From a checkpoint of a small transformer trained on Wikipedia: 8 layers, 5.11M parameters.
Each number is 200 + 20 x the weight over its row's rms, rounded and kept within 0 to 999. Layers, rows and columns count from 0. The size before them is the row's rms in percent of the matrix's.

# layer 2 MLP up, 768x192, rms 0.167, rows 683-716, columns 144-191
088,219,207,209,211,206,190,200,199,222,220,218,217,199,187,211,189,195,167,201,208,184,194,222,237,190,205,220,168,189,172,214,188,207,208,199,191,200,155,178,217,197,240,216,173,181,175,175,164
037,185,204,199,188,193,186,196,222,191,208,196,227,204,158,213,202,225,176,172,197,206,223,231,212,222,198,198,187,189,139,191,191,227,190,199,177,167,211,200,195,215,187,180,200,188,209,174,175
087,218,200,191,194,192,241,230,194,195,218,183,194,201,244,185,206,217,208,167,223,218,202,202,191,151,215,224,172,193,183,189,213,197,181,204,188,212,219,158,196,174,224,217,211,181,231,195,217
107,209,188,198,206,228,209,199,202,207,197,158,240,197,182,194,196,224,213,223,218,158,228,204,178,195,173,204,176,210,206,226,180,190,198,221,159,198,194,213,215,175,166,185,205,230,189,196,172
099,191,192,188,187,211,230,205,191,173,208,235,199,155,216,181,202,203,213,215,194,194,199,195,217,206,189,203,203,208,200,161,224,189,193,206,181,243,219,215,203,186,167,208,200,199,239,223,207
022,198,168,210,229,234,195,171,218,189,179,221,210,179,191,212,178,221,197,179,188,203,170,195,230,201,187,192,192,211,187,177,203,209,134,151,233,199,208,186,194,177,211,220,184,194,209,206,191
097,200,224,185,201,197,188,186,175,225,161,173,215,232,218,200,184,176,184,226,197,201,180,181,241,202,221,199,180,180,199,183,204,194,185,183,187,202,196,188,203,189,179,184,227,222,215,210,199
099,211,205,200,213,211,218,198,189,178,251,213,176,225,218,206,201,221,179,173,194,189,205,200,241,203,190,196,185,221,179,176,227,182,218,200,194,214,193,198,218,185,217,189,178,205,180,183,192
101,215,207,195,178,196,209,199,229,190,221,232,211,202,219,181,176,218,206,232,214,213,189,201,187,203,232,188,201,218,228,206,197,180,209,184,257,228,191,166,207,208,218,215,214,218,203,158,184
081,193,187,215,213,182,171,217,204,211,199,151,194,211,219,199,203,172,222,199,199,183,202,209,206,262,226,197,201,224,209,220,194,211,228,172,197,188,196,231,214,191,174,200,237,195,187,208,232
106,201,152,210,224,239,192,192,208,180,225,181,191,205,186,205,171,180,203,209,195,167,179,191,207,225,212,211,187,211,179,186,181,178,206,175,217,215,227,226,236,175,166,188,212,195,231,170,169
114,215,181,199,203,180,165,172,204,195,207,224,206,217,193,211,206,192,158,183,220,222,189,209,181,222,193,212,198,222,204,195,186,226,192,144,189,188,204,223,197,220,213,202,154,213,210,193,216
128,211,184,149,223,218,188,206,159,195,224,218,201,233,216,220,205,180,210,239,172,180,215,204,195,202,207,188,213,217,224,195,193,192,194,157,212,205,221,240,185,211,199,200,212,201,217,190,204
120,211,212,213,172,217,190,183,192,195,211,197,198,213,188,210,187,211,213,204,213,170,188,194,232,195,223,186,201,214,243,212,179,186,185,216,215,187,201,175,191,204,169,186,222,182,180,200,175
089,209,199,207,172,229,174,180,211,214,209,211,180,193,183,190,186,183,200,240,225,191,214,216,182,197,222,223,194,190,216,155,213,231,208,222,213,223,200,185,226,167,227,264,212,183,165,197,178
103,196,208,169,204,215,227,206,186,198,219,219,200,212,214,174,170,177,180,211,212,152,171,180,182,218,198,175,197,197,211,180,180,173,219,194,244,206,197,186,209,182,194,187,215,188,208,179,208
093,238,179,197,189,181,181,186,207,218,178,186,227,202,184,232,189,222,213,216,172,182,199,204,201,216,204,205,186,196,201,201,197,171,178,217,192,239,201,207,205,166,208,173,202,196,197,181,187
115,193,187,200,205,172,218,193,206,245,225,212,179,195,186,184,201,201,215,222,184,203,228,199,193,212,225,208,197,215,167,192,215,187,204,205,220,209,215,202,207,192,205,203,184,229,214,232,176
105,163,200,223,179,209,184,199,163,227,191,195,166,178,187,182,216,187,208,172,221,216,179,205,185,193,223,174,197,170,179,171,194,221,228,169,222,206,191,232,220,190,191,216,222,221,176,226,184
099,215,196,184,170,192,243,223,187,204,168,188,196,177,184,195,207,216,178,227,206,165,197,205,186,202,225,187,157,239,200,186,208,253,200,212,213,229,191,158,188,195,173,196,240,206,193,192,200
095,189,192,203,207,222,210,213,220,183,183,165,198,186,195,235,221,189,236,211,192,202,206,228,194,200,179,180,183,207,177,194,211,185,194,216,192,232,184,193,222,206,198,260,197,204,225,186,238
090,207,168,220,199,210,211,180,191,212,184,221,204,208,224,196,188,179,168,197,197,202,215,202,212,201,219,159,184,230,198,226,229,197,209,223,214,187,206,200,171,225,224,206,157,212,168,207,185
099,180,185,205,213,178,192,200,217,199,214,202,245,193,240,204,197,183,164,219,210,164,174,169,174,201,189,220,204,215,204,194,188,185,212,143,185,184,175,199,200,209,189,234,194,180,205,174,236
088,228,178,223,180,179,203,200,186,202,187,219,177,207,180,185,199,161,223,213,194,171,205,210,236,219,209,192,243,173,180,209,232,196,223,188,183,199,189,195,225,214,192,194,222,234,214,218,227
089,210,210,218,187,211,199,184,193,193,224,214,195,177,194,190,179,234,215,153,186,214,201,216,208,211,192,185,199,187,206,190,212,183,211,178,183,197,156,244,203,215,202,202,190,190,182,208,180
095,201,231,212,213,231,180,186,190,191,220,196,178,187,209,192,185,220,203,210,229,176,205,166,238,201,196,224,211,186,191,178,199,204,215,183,206,212,197,227,211,190,171,189,226,224,227,237,222
090,167,190,193,204,225,177,217,224,166,172,213,199,182,226,207,206,188,178,224,212,205,171,183,194,213,178,230,195,244,225,237,209,198,199,216,197,222,176,232,233,201,229,210,203,202,178,217,191
098,198,198,195,211,164,225,209,203,223,211,185,192,239,189,220,187,207,206,198,211,183,171,211,191,171,217,229,184,179,167,207,233,219,194,170,161,158,186,232,205,214,204,173,225,203,220,230,184
105,204,201,207,203,205,230,211,194,186,216,202,177,187,208,199,214,196,176,173,243,186,212,199,224,202,205,198,212,206,163,160,186,173,186,208,227,203,204,268,190,242,211,192,232,192,204,205,233
113,221,172,219,170,213,189,205,201,179,182,219,203,212,191,184,200,210,186,204,159,198,201,200,188,182,222,180,248,181,211,184,233,191,182,211,232,206,207,180,202,202,156,159,194,219,188,210,186
119,203,209,198,224,219,187,210,236,198,183,219,211,179,177,188,214,205,197,160,183,184,169,221,161,200,205,210,214,218,143,185,174,186,236,199,222,202,214,205,184,186,199,200,186,207,176,192,218
099,185,206,212,200,215,213,187,198,196,198,185,218,148,221,210,180,215,225,202,200,188,199,209,177,228,210,193,219,203,209,207,198,205,190,222,200,227,199,204,215,197,223,197,211,182,187,210,212
099,211,226,183,191,182,214,192,189,204,222,202,188,212,181,226,186,191,197,200,218,174,236,187,187,222,234,218,204,187,203,202,192,201,214,207,199,237,197,212,179,179,195,195,196,196,138,236,229
086,201,203,204,216,220,195,230,193,259,205,182,209,175,220,206,188,193,201,194,188,220,198,190,193,209,175,235,180,196,201,187,192,205,169,169,226,222,207,183,213,217,218,211,180,187,178,167,200
# layer 2 MLP down (transposed), 768x192, rms 0.247, rows 683-716, columns 144-191
086,235,214,206,172,243,196,185,184,176,203,229,195,189,222,191,179,224,200,184,164,195,205,190,203,222,177,223,223,222,229,201,199,208,230,205,190,213,176,228,207,201,164,199,247,213,203,221,201
040,188,198,215,177,191,206,215,214,189,207,165,177,211,210,199,228,204,232,176,227,204,211,171,185,174,207,182,201,174,242,211,148,178,211,212,197,157,194,201,206,179,187,216,212,189,203,187,214
093,211,182,228,205,201,195,222,215,198,221,165,151,192,213,208,166,205,224,207,164,208,194,203,224,184,197,258,198,173,192,196,221,204,248,242,179,213,165,216,201,200,214,200,237,188,219,188,233
114,198,183,169,193,223,187,197,207,224,231,182,198,212,181,202,213,246,179,202,172,203,197,201,223,185,169,172,217,198,224,225,149,225,207,177,202,175,219,199,236,207,232,190,211,222,179,220,225
104,171,206,191,196,238,189,180,218,221,214,219,206,187,220,216,211,218,217,181,208,161,223,176,219,180,172,188,222,197,232,210,202,149,212,210,170,225,215,219,206,198,206,226,231,212,224,182,206
023,189,179,212,208,190,187,203,235,187,200,243,206,157,201,163,203,194,242,223,201,186,181,179,179,215,187,239,221,172,225,198,166,155,186,194,180,202,227,189,173,210,200,196,204,169,197,205,204
100,185,193,155,199,206,174,210,209,208,210,159,193,213,191,229,165,206,192,217,200,214,209,205,217,173,206,185,183,206,184,214,165,187,202,182,178,216,191,204,190,163,194,188,196,229,202,196,207
097,237,244,207,196,217,182,207,206,180,196,239,171,210,187,185,197,235,224,229,220,215,163,202,200,181,172,237,178,223,212,192,201,187,227,214,172,215,169,195,205,193,200,211,207,147,235,205,185
106,226,194,197,198,198,212,164,184,218,173,208,174,231,213,167,213,200,164,197,192,193,197,200,230,213,181,188,200,193,207,156,185,215,189,254,199,182,224,184,174,218,225,205,177,193,175,177,192
080,197,229,187,213,165,221,251,212,181,213,199,197,211,185,220,205,174,189,209,210,189,198,252,228,192,202,220,179,183,195,222,170,195,267,233,211,208,231,188,181,201,211,192,161,194,209,215,232
102,233,173,206,206,231,216,194,196,230,214,184,187,223,222,231,155,231,196,192,227,175,202,203,194,209,235,236,212,211,189,188,204,198,181,240,247,179,214,174,203,182,182,178,191,175,213,217,203
094,207,210,177,204,223,180,218,228,198,217,202,186,182,220,210,205,164,205,193,155,202,227,194,181,203,211,213,215,207,183,208,198,201,202,205,224,185,191,202,200,216,221,199,182,185,194,234,210
122,237,205,195,237,177,202,191,184,197,221,203,208,234,190,180,204,194,213,165,202,216,216,207,205,186,199,199,201,181,201,203,185,218,207,238,207,195,235,188,185,215,184,161,215,172,178,228,173
121,228,171,187,160,205,193,232,194,202,218,210,167,171,183,195,215,201,179,232,202,186,194,250,213,178,210,215,225,238,247,180,211,215,212,230,249,192,216,181,221,182,200,216,171,219,178,214,201
093,256,215,215,195,182,191,202,197,185,201,160,180,161,220,186,191,193,208,222,186,203,214,189,157,142,218,187,208,189,195,187,196,188,199,204,188,190,177,221,226,186,174,225,209,211,190,209,227
109,164,218,165,237,191,186,224,218,219,224,191,171,216,180,195,200,189,157,203,182,191,193,186,176,172,238,234,198,204,181,202,201,183,194,209,186,212,201,187,151,205,219,163,182,215,178,205,177
097,199,201,199,193,209,193,240,223,202,226,202,218,158,199,243,204,203,210,203,191,192,207,197,243,181,197,211,202,180,215,214,139,205,192,189,168,200,188,187,231,204,179,154,180,173,228,187,238
114,240,195,209,231,204,176,220,236,214,226,193,203,222,218,205,219,230,206,153,198,208,207,237,192,210,217,184,185,225,234,204,173,203,226,191,207,232,211,220,191,193,218,168,223,221,225,230,212
104,200,229,172,267,192,208,175,249,189,212,209,215,213,238,182,245,193,225,187,217,230,179,224,182,202,167,211,202,173,227,229,209,200,194,202,212,203,251,194,199,198,203,184,187,181,208,223,183
097,199,234,239,231,166,175,202,241,201,168,207,211,180,177,222,163,184,178,196,174,215,202,212,204,196,210,186,226,192,189,217,213,207,225,191,189,222,193,201,186,173,219,215,184,213,197,197,217
097,212,216,204,230,229,150,228,206,201,214,201,203,200,197,196,208,226,196,235,168,207,173,206,198,187,206,221,202,187,161,189,178,208,205,193,191,181,190,193,232,207,219,213,234,210,183,202,177
080,177,194,192,210,187,210,209,201,182,197,169,186,202,217,216,213,194,185,216,169,205,215,232,183,195,201,224,226,201,237,203,194,142,175,200,218,240,239,187,222,191,163,203,207,198,217,215,233
100,183,221,216,226,214,197,218,198,156,211,223,181,192,191,195,205,232,215,177,216,186,171,205,206,234,205,165,216,191,199,194,200,172,186,218,172,218,220,235,195,226,206,191,201,169,170,198,181
090,218,196,185,209,204,246,224,231,197,146,228,214,201,177,216,200,247,228,216,159,168,153,200,226,195,217,223,176,194,206,202,223,223,225,227,214,202,220,187,154,181,200,207,226,134,197,171,196
086,193,170,190,193,192,199,181,179,172,199,218,230,238,186,204,219,184,217,207,226,211,165,185,195,223,233,224,177,206,195,203,231,208,213,220,137,238,182,189,215,208,206,226,194,222,193,192,190
102,202,209,229,190,186,195,188,226,203,212,195,234,199,212,199,176,171,197,209,200,185,186,205,163,198,163,211,181,177,208,204,210,215,217,194,227,183,188,174,211,223,178,193,201,193,198,224,207
092,210,225,187,215,170,199,192,197,169,221,225,212,208,202,212,178,158,185,209,203,209,220,226,170,262,203,213,196,206,186,226,165,190,178,221,202,200,171,216,190,237,213,193,181,186,222,176,192
101,210,187,189,192,173,184,197,189,208,219,189,202,186,176,186,184,220,210,198,184,196,189,199,208,199,206,177,166,207,204,174,210,163,184,241,168,234,248,192,214,190,189,194,162,181,185,186,189
099,199,181,234,239,182,198,231,194,209,201,216,209,213,206,203,211,227,189,188,155,196,200,180,200,214,202,211,176,187,212,197,213,217,218,215,177,231,161,179,214,201,194,171,180,192,165,199,192
100,211,182,181,191,204,218,205,186,188,207,155,195,215,195,203,208,168,200,213,202,233,208,203,172,215,224,186,218,218,162,213,212,215,179,181,188,191,147,235,209,195,235,195,201,207,191,152,216
115,211,193,266,217,196,201,240,178,212,210,217,205,184,194,233,199,197,177,181,185,186,217,225,207,161,204,195,189,207,190,167,201,186,199,217,214,200,194,182,177,204,209,174,204,166,219,212,181
097,184,223,181,214,223,217,201,234,172,233,199,213,188,213,213,192,224,209,180,216,216,207,166,188,180,241,210,236,219,174,213,185,180,170,210,195,213,189,187,209,204,186,210,190,193,210,209,235
098,158,219,227,199,200,189,133,177,202,213,225,178,203,204,233,186,230,170,193,218,215,153,186,220,233,178,185,212,208,202,230,209,203,186,214,176,193,194,217,206,186,165,184,211,219,178,182,187
082,182,211,206,213,159,169,219,237,190,213,175,206,196,201,209,194,171,203,213,171,179,237,217,201,184,184,202,181,209,225,228,197,204,193,181,200,194,213,251,196,160,188,188,199,188,183,230,219